From a checkpoint of a small transformer trained on Wikipedia.
Size: 12 layers, width 160, 2 heads of 64, MLP 1280 tanh GELU.
Each number is 128 + 32 x the weight over the matrix's rms, rounded and kept within 0 to 255. Layers, rows and columns count from 0. Numbers have three digits each.

# layer 8 MLP down (transposed), 1280x160, rms 0.0958, rows 729-815, columns 80-159
099104152173163156090163137098105163147117105156156069080119118064203147129127179130095148154143138142132121072132117096159091106162124112174168131123153108138136139142156116102075110143149150124106107096174142137119076117153112119152097121
147122112124105167142184163139205183150104085110133184203105095072131088114110099132126145173116182176127115074162121108115154151149097077217068102115062114125156193157093133171111136116106159173143155133102120089149066121170140129124145197
169145139135069037166050143150105130116075127080125103099078121133201138187177112218104088101188100181143145136086146120121117134109178139089137154106095111134117151118126135156117074130090081180153128160137139066102151128163069114193145104
113111115134110166100131110145157166081125178099152187162180095101130081028078047127136151138137087195118149097185113135165092138190128105146100186147112082148166070136153122131108099090140125173112132103084136189137112186113127144128093109
082170097111172114176099095189152070124153134055134084149160089146151185115127103078102121100121116115104142138113094208115160103135107124108123147203184123117127091131109068149206108094038109086125145141090128178155126166141139138143135122
116107089143119158104140074131111161124133125197101119098140161152150148092106122114140158151147121148121134078144141098064111176114125158110111122060165126140107108100122123127126161182141120119080076124082156074103118107154115098089097153
115140138154157147138129097154082118132094167116122132118172114060099072164147158128097106160139174110123196129150108079154068174170120126126198124196142063138083124051097143130145156115084035178097132093160144172181177120118117082084135061
084113177108101198124115131118092071098129117124140171161098152119101098209131110103178092158165140166145175116151212115105167156116174105125138125131086123089116151120149111105066130115076108159127136152107107128115117101087048139138118121
118145112143124150108154158139076135096126114157151110082138130111159124174164125137181147134170086090122133141107148119153161154086150124064128178162099094176130138137091150113110135121153018167183172115123141137135130115150090160114109205
095192204182131167064141130154110135144092136152134099205147132109121159140143088144161134135149115159099122080152136101057117083119034089146125135115197134149035107094094104122113086128117129109145134171135172125080162120097128126157155091
146133175092093098105134146107119137160116147103085067147150088185096141105112166206113115070105135146145162163114167117115174058174137121149164141137079062089119185123134122193114094124114162147170122135117097147122124138145113172150152130
078105084168134090152151117141129181113164115120164138146080130121076073147146119109074112123140161050139124156185162122137091076096117145148096135167129105116134118199145180075121118114082175142114143117106161161153137112180114121134143109
139069159119138117120096138185088046112177103167074149095085166190110163098180143145149156125110097091091142122077125110085062164148066113136130130147094118157144065143116105221132139127127049177148136070100106103118097072118140127033157107
186124131143132115096126060058126094115098184135120142053124156099106136142170090067133079110107095075039116135148109114116170151158144096105136133187143159072054149095089146090107100129184183095112167140087133183123183124128154136117177162
123162170126142088084111169174100159089149126161120122145126110113132168122115136135085133126064201140085150102190130067113096136186090137090106132109071112092125089108203143074095155135083184114129141168190142117145096127154152145208175129
131095082122109165094122120146137076131121086099102150140131128114194127124142120107108109166185138125095143095113135132143111107109119140185065083153101096090109125180183173127060153121132062096150148118094171151094126096112095176114115102
146169083125056085090118201139116123134110075032116100078090156186146142182085133046154149123196102152147180131081196168120151174119048106130147105146113110156063150203134092126091149119103059097111113086093132098107100147101099120092132162
114144156075091067188125126056145184104154153137135211127136134055131098115140143171123124148158161118105150105138140131125092125168123150127121107138064201149106080173166145113111119216131094084140176118193154136122118205107152103102104138
097118170132137149141131199129189160127146131121117127101149065125173105160111137109164151097143155109113152154127134082062136095141120112115142100108115097082121088124099134119152136127121172120087155144118143090156110183191096146113135185
166091122148181178138108104025169170108071149116136092130147140176100091175167143116122103149070115106167121145149150136132196122082126138106080125071080130130190116111088166151135146119107108105067113100133129082140135091151164136033135111
114132112125150165144162139126110106135145090135122160116112086111088104118116130108093114146106152145153139155153157139120122130151177134152131113129194156137085104118173120133137136154123133125109095115123144113121090123138124158134099047
151130096128120183115106096104185098128129155146121101153100099124160145168099172205216111093175157118126111128101119060096126169102114143050112153111109150195088167168187134124117139144140191131181132135142127083140137178116060144041113171
106072167203138120131143152131094105158133075191129067108107109135167141121118139138070135086123114147105146167097126119158169104112122133120154126101079170108154139106091095126146148128137133111134116097125100106183139149060169074152136100
090133151136063136117140118126170068073100113177129127141089109140108132140143188144193145115175132131127105104116126148078089130080071140103144118101153170095141197142164169101117171090140106112113111162075151113162110151111114085137176120
102135162111084127097115115133127119132160084105110176173155061163133165109080151097152128135127082113171126152157127162131131125209185120105131104139094138149117149080098116159116150095113008113121084124140116098100147167143125117095142200
090189118152135122119153117137097149115155150092151075145141128118145173089106124148160089140074160133158107134122130122097123112132126121142143140126115141135146156130137139121156165066135182126123120165125136143103119087056154193156133169
162132174111122102102114149143126064146138171126031098098084063147160157115175118152115130144111127142141098129148123143145082119129119157142179135150145124133112087088146157091193155126062069165155104114163096146161179184071158184155093139
113090137090145096113136151128094183150138066178139126136134134100163138190137129095163153150160164139115129154106110179081063126131144127111140113113202116102028111108075080130188132162117066172120109133123156122145116077129069143179147130
143097091124138135159164183096130109157149152123135141036116164116074153171120154131087161152105144137086088125127120136098111123117157131112124187166127173108158072128147099140132099162156131127073138121101111073172122134106096137144135140
115133120130083130074098128120112156057130073159098090124120111128088130092133154143138146153176163075144100131126112120173174130131094136130199179104131109118094157124131150110157108085113094166102188108121142114113128114141157084083108142
146117112124173126119104100089093058121135160165103123161128139129128072082078135163145158159142105121041130085144123099072112088093131163153108089156127138119176113165133055118137179125117065172041099153092166147109115074120139162095158183
120151094071164106169096076035189195103170163147167120142092164127106146062131175203129188092124130131134068108160099107105147150121065111096141080131133112192119089128137114125109096072095104138109103145142129167127127176129109165178126119
152130139148110130154104142125132123164154190113198114087108070090086131133111141143165151106185164125106081150127160124151195118113092141131116135133149119119162156118105114081131118112143106093100134158125146120127153163166128098062108154
095124136120150086146084084148140104097168126189168063171140125091090154157154080090168131164117114139139086190122122108104158134057113050093086139168181156143180171102112154125140146147116084153163219114158156180105150106107120105140105073
179098076106093084063142089135104158130123189035182131147110136138178180152129101141176150099173141127105134138164112127177125110111078140130134087105108102156153109114112076114191085141126149132118154099146147151092131133143142154133053086
075109094113155078132081188111083054143187191114163108073119070058153141156116169166137097145103149092110129160173138177171156050145104143197168125159147099174192095060128058141185107135117109178057146144084141105128110132142170126144109080
137130109070152066129153094106136100108080140126133131165120147118121164165097148114125169088082154128091152146133154108114093129186100153102086103138170139124132108156168181139114158092148180148153101135139166125150128147141073171120084136
168130107168140077130138060148129118172156133103101174155115084129147093211035174136104059126107094152134101101103095119175142153166084114099104109066204124129140105134185144174103148146085167175120104125151150119134120134091123159123147078
164110110078185114103128136100118115148152117076132127186101128093092174101162129147155180104099145126141125125123162083133113075090099079137099131129211114142105109176170063134159118118125130130143151120152113156128085133138086130092138118
105161108093106116178086139123126153103119067130164128161178127117125130131129155111109147071129136138128083169101051116142115102140142125107169160119134115102156119138146090189199116207180148116153189151098150167109103095062201079107150195
129100141160122093094130099157112112140102068105181107151148145098171103157154189135099064133120147110114112064202170138136127068131198131129122083076129138063146125105164124091149125142133096101149148131132125144107117147162213127185137096
096078141152105120157204102123143128139144112127065170169094121114112115106114167084057114095168116134121155202078141124141171108093092149141086099114141154106103192136104112106097110141121091108097110055069116070135118130106168094119116169
124187130164106140177200183182105079153147180105142145141100097120108152094134100144111101133093087145079118124113168108060135117132128058106099156171133088111148101231178140121116125151136135084140118183182103093105037075085162100150150116
148131168110099140104172144150124077118141135156130095082093125147147130129134083156146127088142119120155090153162125150148117127089177126141151107101114185177089135148161108042086146150122122156072130091165171128134129180091186128094080141
153174085153155118129133146119159114151218078134091090091132124136129135171214129128145111089147131186122149105112135056088202100087145111097146121114097117077031155084186151049147124179192086109190119110146161186115114134130146141135103095
161128134151110090095186105132118143108122147157161123148133119160119068148117090150099125121138125133124143112146140191154102156138176149154139132140177127103076115117141146168136117186122116123109120134145150123111090125165097188122144145
094112129137075164115108157071115053124052111162096152089076144124089161123177144090136109100134149148096092112112136157060114159096101087125105123132105078116098105169158141130203070141127083140133154203147127114137185137044195130050113171
208097126107133125158147141147096097123068114134127172088125085146143135138110099103138159171099098132115130160068158148133080132132134084141106112095187117190101095104131095189120103119091141134123142109045068133160126169117126156139100187
149111122133078147086150143152112131097083095155100085118101089150147138121080114081111109092084128095072107088138194102095127138150102106113103137124106108116136200137126170081083122084143141081166135124123112101114177179109215117121124158
114188154138109081091133125124152132101115112140181151160150113111062118119104129091120172131184111090134103146138110138091165080150205128068156119116207095179146105121157158097126101120116060139171134159133181142097153131120077188087074165
189139114114124140127119118122113168144143138070053104147116105089043136128101144127151105106132156107154129160101159128163100102112094193152124099097152170161096114187141138154137148170123113089151080120164135094155081130139196148148132169
117118132071183157141172106116153169109124108122089124136109118137125141168091189149108095098109197105104124135165118094127111199137155158091171152122099125133111100163107143130104126091114150099107100145125142153091108088106153136146120059
150158131148108126087085045136149120109131140131106110136084225167110126162144123141172119107134137120155124112105095085126147121148157166123127094082117126059155123181188157140180161101131109119107120096096088165130110184112155082136077134
116126066116142152134082122158129155132138173130156104145185068092134171131053106174128169143089174086100097047105173119198113089106115157132081134082143126087190150123130120113126101104145128138127108065117159124174078151127157160149085076
122145170144151093157089177147129141189155118161121117129076066143107167115078157142172142119065128109129097091175179153122140110131158121168171098113089112124138112088185104106106184060162141141128175157174147160140112118189136109112148084
099159094108147167088141105118138119101171093135127127111132193143072087102122126024038094107164126098128083174171152207144165051140122076100160120173108066126119031143091107194150095124206115164130191107116123123058169032160154083107114161
142121094120156161133135102097143124116164135104124142106180130151128121183063085181142082162128165127089129124149172140156059129167177113117094142116098107149150111119101109185150175116122123160173133148163110128117059110128102183165174130
138147158122123135122100080099087146154149136174180150119159113130162178100130142131129123171079147137113159106127149098115113135129120120165096112121147156089108134146147123127096103097067145109109124162161085126167099109150168177129157059
184132090069082115122118123143133116144090131139108152057171127120114120119119116136107134178167136131148158128181140144156100138144163126140180129166132163120076076109176081135146161172114071152119172085133112079115165165116104212067118114
143099142108136135112163075097182091135132114130112131121123134079171159107130176119126140126159142136124134147144135103089163095132144151143129096163162173113126131113106038116171124120097169101109090145112191122161137120125113156196126115
132141146109163152107080135108139134105138087100153199127115078153114185116146103094167079192109101125105147117152136076094094141158153151130156126110100129076062117150153107122111131192163100138074124168138124125126108105160191112089134096
196140189128103142089061172104122182125116168137117089108137077057124127128095109076177095158013150176143120176128177170094109139127154107059154154223123159170125108137157163159083103143185126157130153116106119214114127063153143044072135149
173140166123061114183160062114181163134141129178138138118110135080097156123060164168052124076131149176157148137136130102125132152127124125027096141165138123133152072091121150138067126093148101148100129153174136168174112044117123108158072127
108089153110149116114121114128201056193148143046115171153112176109171070111136126183078075084098132181213212097141134176111144121225137138100116124156158169132076056180097131190055132131137111104196128072095123164120075125121126144125063146
088113072149174151157154120093108143121172123103165156184128111155170124124111125181138072243167086158192125092118177113099154117095098132120111121131132128124113095092073177119138178097145062169108090148137129143126146149120162074151201114
137125148148139192109089121091174146096126030144135088164073155119118090075168119156123079179126151113126145151124099100093172184139089044090095136126160143137069088116141083144114120160140170137110073165098127113107138134165125099103136173
147117128127110171109151156095125038091092183142172199141124187123080117203101107144121091127164084147167108174142115144154124143140101138145167147157104130055093057149112121104085109155137109092121153112130190165098107074104198120142211123
092116153123153137169128082098176143079086079126145108148109127177127125035149175099105134136095119155150148136086144126102131177158117106074147126095083087096091184126107153145120161134140177120162144105162150150074133087088120153109176112
119186078141071170129133149108203064101179160122131133142164093082115126107182145169112127092202088182122135120114095117092202169115182105106184089116165134149145088097112110134088134116092033136088157140155142098193132124133153125102053158
150128133155104124131123130136124155095125101151159164130187182113117116140146122107153092104147164114115141133141105118105138158154088109127077147103160091173076135109134157145138178111125140148144096104096170159119119101148145146159140134
149099103136095135097102116098074126133131169144176093156177136121065081158125109135151108193163087159094123134200172160016127162136117087149157146186105139155133124105109111109169101116139145157101122167114136079141147112104170106101146101
109116166128145137136092099094192119145167118110128135132114138103139092168144143161096127113131149156152144190106110138118090139106137093141137137132163114122061176147136141178218149136107088122140127174132136090140032137076100126124104126
171121112151125067127100119119166095108093148138159224169165145114144070169144130072039186143121068151116143113067107091146169078144175117187188074112123109104078155158154116113117094156100109127122105165067108104160177183132073083140125144
145175193148149180148165092100149132085098073112126051111204128108123134125090133069098074127201175142155113182121110121092203120093122157132100128096071105129081148101097075137175133113109186165125124143148138125148096138127149148100097120
121225168121169128113077135134172152138156103168056174123188052056145155127125124121138076018082137110111184107158118124083121100146130129145154212041173141153039136075119100115107122119145009122194101130140131093125091178116095101126118140
118145112167111168110217099125106201122067172127176159149094118122191182178096099157121207130130111144184094100059093100158146154101150166118120086100125102156188103156176164158141182143117059144044119143081083170155171079152169081072137140
099149131136132127107153144144202085147173097079107091117111128128106168134168135084083085082084188146062132157135150090123133110170161147073167187130189082119158166160138117165065117170148126161127159074140107153076114217130143151098149121
082139165173133131141145137143100137106160119077105113080128145137169123135138097092124172092108096095116150087125087097104084091153136114165175198165158161145135097159122132148109181169121120119102119116143148094179090113140110163099143091
110175128075165153132125091079086120133110104114128121103145099038096073123188133116164120173145114163190146135138190187109131137126095086115097068155117114129095121134158141063162169103164110156123185128136116152113093123144120149143136100
113110125131154172130189111174095110135134127131156091109132151144164113142143137113097131116166132135136084135114136144139144108107133133156133164098099140125144132136125101129128152161131115135105160122085110127137069168173147130084115082
118103136148106168190142148183129052112165135104149121118142168120103118116146126148141142125153120090176105119070156135097151128163123117156142143096130150117134128093147077106120148058127121088160148157120144127103116116139152139133164108
103116125197092148098170106091113114094089093192105111061149110170111124112143096195196152125099090152131125126152100113156113171133097151146129135158064176173208170152126114154100086113159171100081171168153118119138064099099126107148119123
166139123172133149114106115105092200158181115138123191114117184182095162122114102113144211149149063120123115134106167135176072146077118209117148097116151177105155057132139171200112166133187118141071078069108167141145162122114132126129102150
130140157113091105119160073142145159128157075106191056184104123137167104111080194094148108093152150119110159125107109131123144155136137146112111114117132126113103203192155188090120119168141145121077092054169109142151115116108130111133167127
095133125102160129070123109150164162122115142089179178094155126186176172108205104126173095099104133155034133079085135123097079186148137145144128160129195122112213068146189144179148219151149113103137108159141116114072146133152083146152112194
113125131112129123123045129153217204146207129088164159133153116102209094102111079098150063199096102090174194105156099151111101193115090108105061088135111078174119167146165115079141102141078150132168183201132164146103067159148105115146163106
127133174149097113155081158201105056057132051069105073130152097068142158154126137152107129077198095127062165032109163081115108155132131167148099069107082142103131089117042135095160118130183069169216147128194108206183133120108138122145076100
# layer 8 MLP up, 1280x160, rms 0.102, rows 730-815, columns 80-159
125100139074070185123152160126051137255079097161133075165103125111151179148125161101153205130149084152121118091098113104112076136138117164126129162171079049099114147133112117118116093128095099211112112138066082119113105110131161158137112108
124141116128068172131146126116114203164152162115118126109132068156146159098186083058178140174079108105095157168091117106131119114103134158107096122131097128103083125224114140076166106142128149115122169083154126147122095129149093080139149143
126087123136084138090130065091155097148132095127134085133120109147140135123172077131117097128109124081141119093122136157142212096068120164132126163152173185108102156176155110086152099194120104121069165135163124092127179109211113112081165084
122162114074124171116068138101079098126096124135120143171102156130151158131158075096162128139132090114098076116119176058118113083069092097118115153196110099157109207104161081087144185140177104122156076093186156118141082068083179164138166139
168114142098187191169163145115137141105116107043149129084094131130100189174073079120107109112097136073117120073130123162124116131163111104108099092127109138177170128134155093081099137193133126131098122113170095173114149127136141129101196138
156060129076124126125105142146204097154121145132114128098126129106138151132121159105182184205094095145113198122078119126139092114152102201117121081128131083162092125179182167154080204166081135124104115079150114110133141139128148171144145146
119098135145124134111138111105166145118129097128135103177101110141140174107166113118158234122086130107155081130170127154114130092109069161126079089177098106131164178124154113149127133132104103128133128134176128150161089136155149082134134145
124131106074147129126165100121148127131131115097173155192113134117073118109133146129082169103053086161143117128151147113119114113122138129101097130108159134103144120092135119121121160186107152126142119161145110137105078116091236120155227144
135128070129164122154111148125193078139130118112087119149078081173142177101144145079116132126157138092112154136102155126110169130126109159120118101085098102105063182126101111081110124138111110162108123119181187147080086123097167089159142093
092102085133129107125085176122125136105136084205126124129106094108150125156206091110166144143141077132103131112143122111131160127153088154089151095083141143089104117108146126126179151128148127115068129088107132116160098138141167105138110083
150092113088042197154146098116095116104106169118106108143163078133188119145167112085144117129152104082066163127166108106122208147160158121090167117145093129124136074110185075160163184133124078127108135192177054119135141154127155162079155129
129145079154103110199102140090113130066144096092073117109142135122138153088148107104175128130080103142093173066159145136182115158083078125087132120179114109110114166178150112113090171186104104104196105180119172115114146086095131099121131121
136145107113107114136117176131098099186142145056103104119117077219131169095064103115192123088155119172102071074103181089212102116097141168113109126146091085151097129119164143109103132162109125152212121101155134122147096125144136161147144130
193144113078183218126149104127169162129134138146141080092144116190117148174054102118159150157132086093143114118130155146146166119158176124112124138123173080104149141138114079115167116173109124123162179142199105149081129109120132106085093154
196106103117079141119122168124154125147128165039087092156113115117105141127110130143169117059120137121130181142097185124157175157131131176107112071139127125135106154107137144093141124098094107133170105093105154222129052139156168066151137161
098168104142136130146118124126175107176120102041069113166137034162167137148148204131096137105127169091101150166098119163094186123089106200068065122107127140129104175114133074109166127140126128125123108080134150082156158104090116132133088127
147096121065043167114153127055071124137098129161095137123164111174189155107097075116153144082145119074130133131152208119089180051183149180189068145107110154140105145055104126106146194187182102162154186136149094195154146116172094135056109146
179161090114115147137159088108103109169092146126155130091133123089148153150082142090155121164150119141144147108102150157210066117151128175137137146134117116099165095184154148116089161150131098155108143137132137103104152074140147173100113068
166104123138102078139138131104114033175133135124059117194187165132137104133101142101139209208099156057144121166146193123146116101112111167176112100165170134145044139096168115092144127152084099146097094152142142137122079129078145148102156106
113120150100064128126095122145174187147081120131140070150158135142134137128138112156147153070133140083082125164084108150152128154125114138088118157152080085096157100117113147096096172123179121112166105094142117133173149100083116135116110184
172130103054140132129128133144180118138151162124103112182072136168148102095105130092153177126114113142116157118131161133172136162104097120119104107071126076121120186094183103168129167131064104132109116130031150121121147116098147109101130132
183161123071102185134136120199107107126093162111155158057143145142137151095161159107140134130075129153115131146120134132081171154121124135139085132155132101133100152191102098105142188099120124129103172136141126165076129053112178148129120165
179182129100146178115111123158144142136094115132119169137092130131104173120129116142145126090046152141113138096181125105137136147059119152142099082148130100128077073124174082124137105090050108115104163184095100194048146153116184097129125112
153116137111138103100098133108114105154166148120153119106133090136122116141121106104095199162152097133151155164127131099151120074083105108107067150170188120080104134116177142098148061176094115170119150101133176167110138142146156144105089166
106073151102119117116164143124125153099050083113100164145153178146144142135111106105177127140116093138105186119135136160093122139142035136091109159188098154082119090153167091122114166167113115144091124111142082099146111122115121104124104132
119096090110128123180137171117189168097172082155114117134176151174161122118115028115110176116116141115140135135127139170177185117132135110098147131132175129130134120155112074110114140091046120159129156118121145089153115111119137157110084127
105101074106106145127094111160132127202154108092108104114150151113134134128135099122144147125134086179099141098128121122165097133128088124077083099121117153139085102194176173120097148150142114104118114117084166105167148122145179135141124075
114123132168099106126102147134133130155141152116142093141135089173130169100133083118105160096123122104119156089158130109194155089139042178150116189126181160111097101144172145103149183098146130070143106101129164108091110155120170097107125180
187155152165061130157084145099172085079137142134123137119124143164127185113150128101118102179075149148122108125072089091160136076098065177107061131091097130102137134166118118084153087172093106149133129154134117158177119096112126113134183079
155078158160084102134123172149154134174090151098158089093145134110134126166163134084105158173125131062162162074176100152136141125112089104132123126180099119105114155149166097075145127133150137123110139137204130130140142108127117167118132144
119112107087118119161126149119155155152173135132138142102128100084170200194095079160140156191099131118126228096169155122168102011142100164140124080133058098151118137189129109117134140172127120158083120124155150140009145116135162165134101137
135145088098090138180205139108169206132039161112131138125178125113150182118131147082149147085034080157133199106156134128181103121178114071128146090194097119117065137128190110149096187150110085176116151149159099091111179128084149178162101135
180131129160079168163121131089183136203061103150077120140058124136112121132072135088110151086110147127167141071155116180126141132119101125175119081106097118105148093115155141069123132160143112135120126110126118175136123092122080115105105129
114117121096092172118143110134159125099128105150080176162175150093113104090151106125137169068079131148168208125155172135115117150067111126131111145190127095103115161088150153108082193106140137149125153095130153154111115108113149081123152189
192157105140074153186109146108108084172092064204121082059146131077156169118110118108142122145076084146123167148160209119151177070156105155159091133092117172159126119103117116138116129150165106101148163182133187139201112070110114172040091182
132129171103137170144117173126106113127170196111166184116086132121119115136164106114118095128188157082121145078117116078195124116109127166092163137124102084134132155171153119101133129124066099106100148127137147070135138120089133171122131112
129085156118082115162105197153115155179071123105091114176078129099126148119164119139109168150109095113095143079151177219101131168117061104197061137223113067109113166135125161126128126070119088191148130157092150171077146099090139145132121131
074137122108139153153056098125179108146061127165090063127173078178112110176147135125121104131136094181094129155134135155162127161133152190116097120136083065128118150111122169126122143163127087119121111110113146105108164109179187145151106155
095102138068092154137144171099126176143115087164161143149089096096120132131073114099121142077124126137106094124160186105123129088147161122124123103107085114162125124117165115145136102159175113142098096157139167133085115139072105141117090135
167107126125161147148084119080142105127157112183137134077104140114124108132054052072106156203105129087121138129145162090187159139121087083094193165115156141151112158149089100092119106131101114105103214110128143126156102134138121094068171157
145099101112100096122084081152143197120150151105117109126120087166167142120097137102166219173120135095116144100123154152139123084120068115168135187131097112101141112144151113156147141181154100147127102194122177152148113139162142137106149136
142094093144099198148174142175110079097094116101104130152173115170136166128105142104113105088067136158103092199153106142090127115139054146086115123128131141120131142158186064068126172174139116181056149096153095147151148140133146175071114129
147144115121125125137113140111124121151138079124147137129158164111150150111072092148076073111069096108113119124155105148094090088116115174184091124150099061105145136101112130075152149181133134165165129165125097173153120128136145178090084157
167094101073133141138111183056097121158134099153151132111130165120171114143151167114167097061144120117117120133070168105148102147122118119124139120128134105144108130156139110151101160150158103151057151101143099142156141092132125139072114135
080080103110119118138126156127162118117071112058162091107147094139123169131169150116181123126183081104125140101166121161165157138152102097121114131119148125121137118137149095056216170130139118107094161129120105144186132125080129095094123151
139143115115169125104161146078104150115152104096154049076133121137137139135060156130156133109163097084086104075165143177093151186116130147146115091136099139159168110126148092118189152183139068145108189082132156077066153107097135094116082160
152155164088137138111149128062101105140111171092185077103128162138123186123096138077131100105173142114164155082133137115157208106151115160120172186159123100097170145191142062160148110176115125139085123144154141069120157182159143143134122115
135099057105145097096100115092138146158146170087091130154124120126168105096112135096175111105135117104134121153160124108108151124098128200111116117120122135126137124130197097117179180122125133111145148094179194123097097159108094103103141158
124126167066128183111076132078103112148122126072089143079123134113170084124113123138133123143162103127116147160117112131136215084071091151126101092137183153085118114124129139129168176134150125127143097112170180111146099131108196114140182135
102144089121160139092143117100105128151114086103114126147168153110133144140110141105125132132133098168124164137179147127116160140149122119134148136147124093141140093121144070167185158124181108157094146117126082154125113149166154172124144117
163115128137096118142114125119159107131126141183151149159122108105088126134155081055119135091178143144127108141088141156141137086138121186094079090088140151100084162140148126131123154144115119119131180057125068099157109166105097083120145222
151162105066143188165150131107113122121094115132122122083133092107119098093088115104097143161183024113178178122093093129115184097119100159156120137122142109176133101158108096097186155125149076132119147189138125101115168112154124159088106164
147130143128129122155109163134092082159164113020149057095119135165107145161168132140079148134101117125143141074093142109100166123085121181092067125149141113111141160140126125151196185117114109117162127123119163153132160106096188140116107180
174112136166117104161154155076089154131068108172130198117134059110164111136101094134158126106098130136106101117148101163099151075118097179091096134089128123150128132222138128096095070172098127127152192110125141168110115047129164091146172178
157114040141111146149116206128157101119075179058195077127105027125168167158092127138105151114116128107141159142137135156182139116074112136158154159165077091109141130130091135145112108094137121136103113104081136174133118097115145095131130096
118102076147122152188125164144152135108128144169118139128070008104160137095106130155148163170140099096072137129145188186124130104088062121144063108173140091141125129181146151125164135105059069198128105135092163135127137119119197121093103079
187122063154076165114192128154152155132135162155168104141053146106141142130115140140088129104142098125160116122094157146172118098114126117102095159124108129134129184145101184141153090126186094160161098117101144140113149126126104137120084152
135169086123130127089126084121118085138141149155123082102112116125152172158115147110104106079114123133123142141152123092154198112038119162084107201197075068084137085134099108126135102113215096152135123162144181100092129087107141120118136168
130121111082133138142097119120116129093170138155153156125135137094061111099087119100171097153142150163086094144144127181184119151139162128128091160191097151115133126154082115115162102153142126158108103124123111142118114113102148129110143140
161097097136115106118048140113141138121189109082059091098099101180140120145141131105163137089130149085132134135130116148130156110047150152205108144134098085062155103112145163082137149126122140164136099099141115119134174124117125109124106172
168112118113082136163154111069099078145102105116101156163138122180087104102111143114071132102145143143111129166163113141123097155145119165049114123114073092105131105106156096128103144223168082125117198104130088107150151079132137069128172139
093116117059117132099097168152144113106100173152111112155150055164119066107100159053170159126177137140161192137105152108134200055098105130170117090116170153091126138130146116156184183101178085076117112097171093110163154155156195154122174194
100130121158117130123106190141128162137131102118100137173043108108175125175115107142134192130095085142145135107215178138172100116139059169143130168213079146101094157184121084123107088153136062185083127116088091105141094119149103132128178150
135163121054112153139152124142177171075085121115144144100165112088102109153103193068133136102173120120079174131170088239182130128089149142097126133135108109091073120131132074140170145154111053109131120172159103171167160118093131102186134232
200127101099122098117094131148171081118098123123103123108134068102078126136023143094132164091062188106200151151124119172124126150117126178145141103110124103120153127132113115103169105139108100113147192160134165184086092173110159076150123134
125106132159138138172112197135144128095110144087169118109065116160117188133097176104159170119089112061097163063098127177180187123142147177107037074147126093158139184179121141174171121128131126145104212168129084117186139114129090188137082145
238126103066118099139101121178161186142129202132112100106177117136124193158090104111154088111138114115116107063151134121134137073065125139181110138118088099126098135158146160087128113200159100142162100127189107151106123133147146119143155146
159142110114106178122088146113154112121124206119162097127135149109110126119014164048117110163104096101138149105171128147111201164104071096172091090085121166101117145154134078116199150140191076101085145204063188184078144101121125170134091109
182156056117132131115158142140163199161119121141152107145108091096176153126089134123119192191134127118118118171127143125122164128122099181050035128134107134113093177139090159104128092157108110137133131136094114137093070103114149074148142156
137146069079125108148109100090123102107118187154126114088155134147135152146170140094206157124012130055072208120167110140156141084125141166137106106160168095159088076169113190094144126075170079135169128160106127161103091125128165107119101109
117115073157079108127119142119153112138061114115132078128138146111159175163109102146150082093107097091077118071121130121188118099117107133122091073162101088093104101143140165162099148188155099179151094150144094135171183111153141150157079105
113175113134143174159130141117167137139145168117191130082172147181129112112054140127116157116156097127111131064127167136135149108116145147107113181174143118110088159174100072141117144149114117186161189152153128132106147076124147149139099143
095081079094054057179046090119142139185148181164074140195094060180096107119126117102147144094111110149123159108119145114198148109112109115109153133158108146133083115109173145103140121138133142134192102131213108103133135146089192105111131152
125113143132108173096110137133123145124082134132101206141123085116098126175114156086162128120069073146060159107183106131192146038102118206141145090212073088101086094227130099106138167141144090126076159204134136140136098047138141135123150118
142125088169054158112081130141124205195174094129131059106122108138120177163088076091143129125183157058141114124142110140156149117048095135075086138122144116146115138163083155110146072145096084136118119166103156150151095097115160116117154105
224124099124126109155122116093154108088075157086150127126038105088154174115130109160189162127170118086137121137120117140138127128170136157128093129148063094134124097153110156095146116104083093166129128125117081170159151125081156095094139135
163135080096131083117078121132105136184104089161112089156114126137126110142107120145159152102214102102160145138123139161181144135126116208080066083127133134084125171096143138132142193094136107074123131135125111164181181128088113176141113132
144084089153077120135124125108150152141159105142084121144150144154069136153110133134137203138139127146122141176183153071118104106162100186141141139145102141137121144160176113144089119162125092168142145121076119079164131132074141122086128115
183119122131084121105080160086127138143171108171109125150111104091067128153122122111127188105107116094175135113133113128132136142183107114122152136142185118116108118125152183141131128123133130112145138171128137131105163139076101094120158181
117126103117051131088157149076119161173159122137113100150129160116199132089143139123121120145121135164057146097147098110128104142110113154093061088184093140094168136133141106129114136133135125153107112120147134094145106124126160097159131131
179097110162173170229119184115122089104131108106093176145091145160143155128106155067154165126132174121126120105111158150115145131144168129193098140137107049142075123166148038137132191138131087155106118136124135164114145111125138162068181105
134133147102072117178152166072110104119056153102043100167157031166160056108125118099172125096165115119062112151128168123192145122146129122121141164089092116125089197084124109133102209145141105148090131108181125168156122106158133120099166174
117126080100120173204076152120176061134089138079138112089111127130157115136175124126144168164028111122108083148146193138170147092130093126176156110153176105171090130094131107161108127045116114163091166148162156125123086164141127159136100103
089131118138086158113151121142165115124118130122108106136151161136128169141122067032143116040122184106173082124130093147187148099083147193139093108145148107125109124166120141091232128152167113091168135167141162125114079184137157103118153131
150111161069142119063107255106103124162114119164099147085127134116170164166120117120138132109098128170083219146137082116170107130093091100064102157130092120094132094155162099062177171175092095140096181128137039198108099092079127105092151109
138167127130069150137111114079240109180126104156053143188091095136143121087119140098129136092085134137139211118145120135132111154166071137161127158147118115075080090148179045110133121176120099105071119160155119117184145150071132126069134164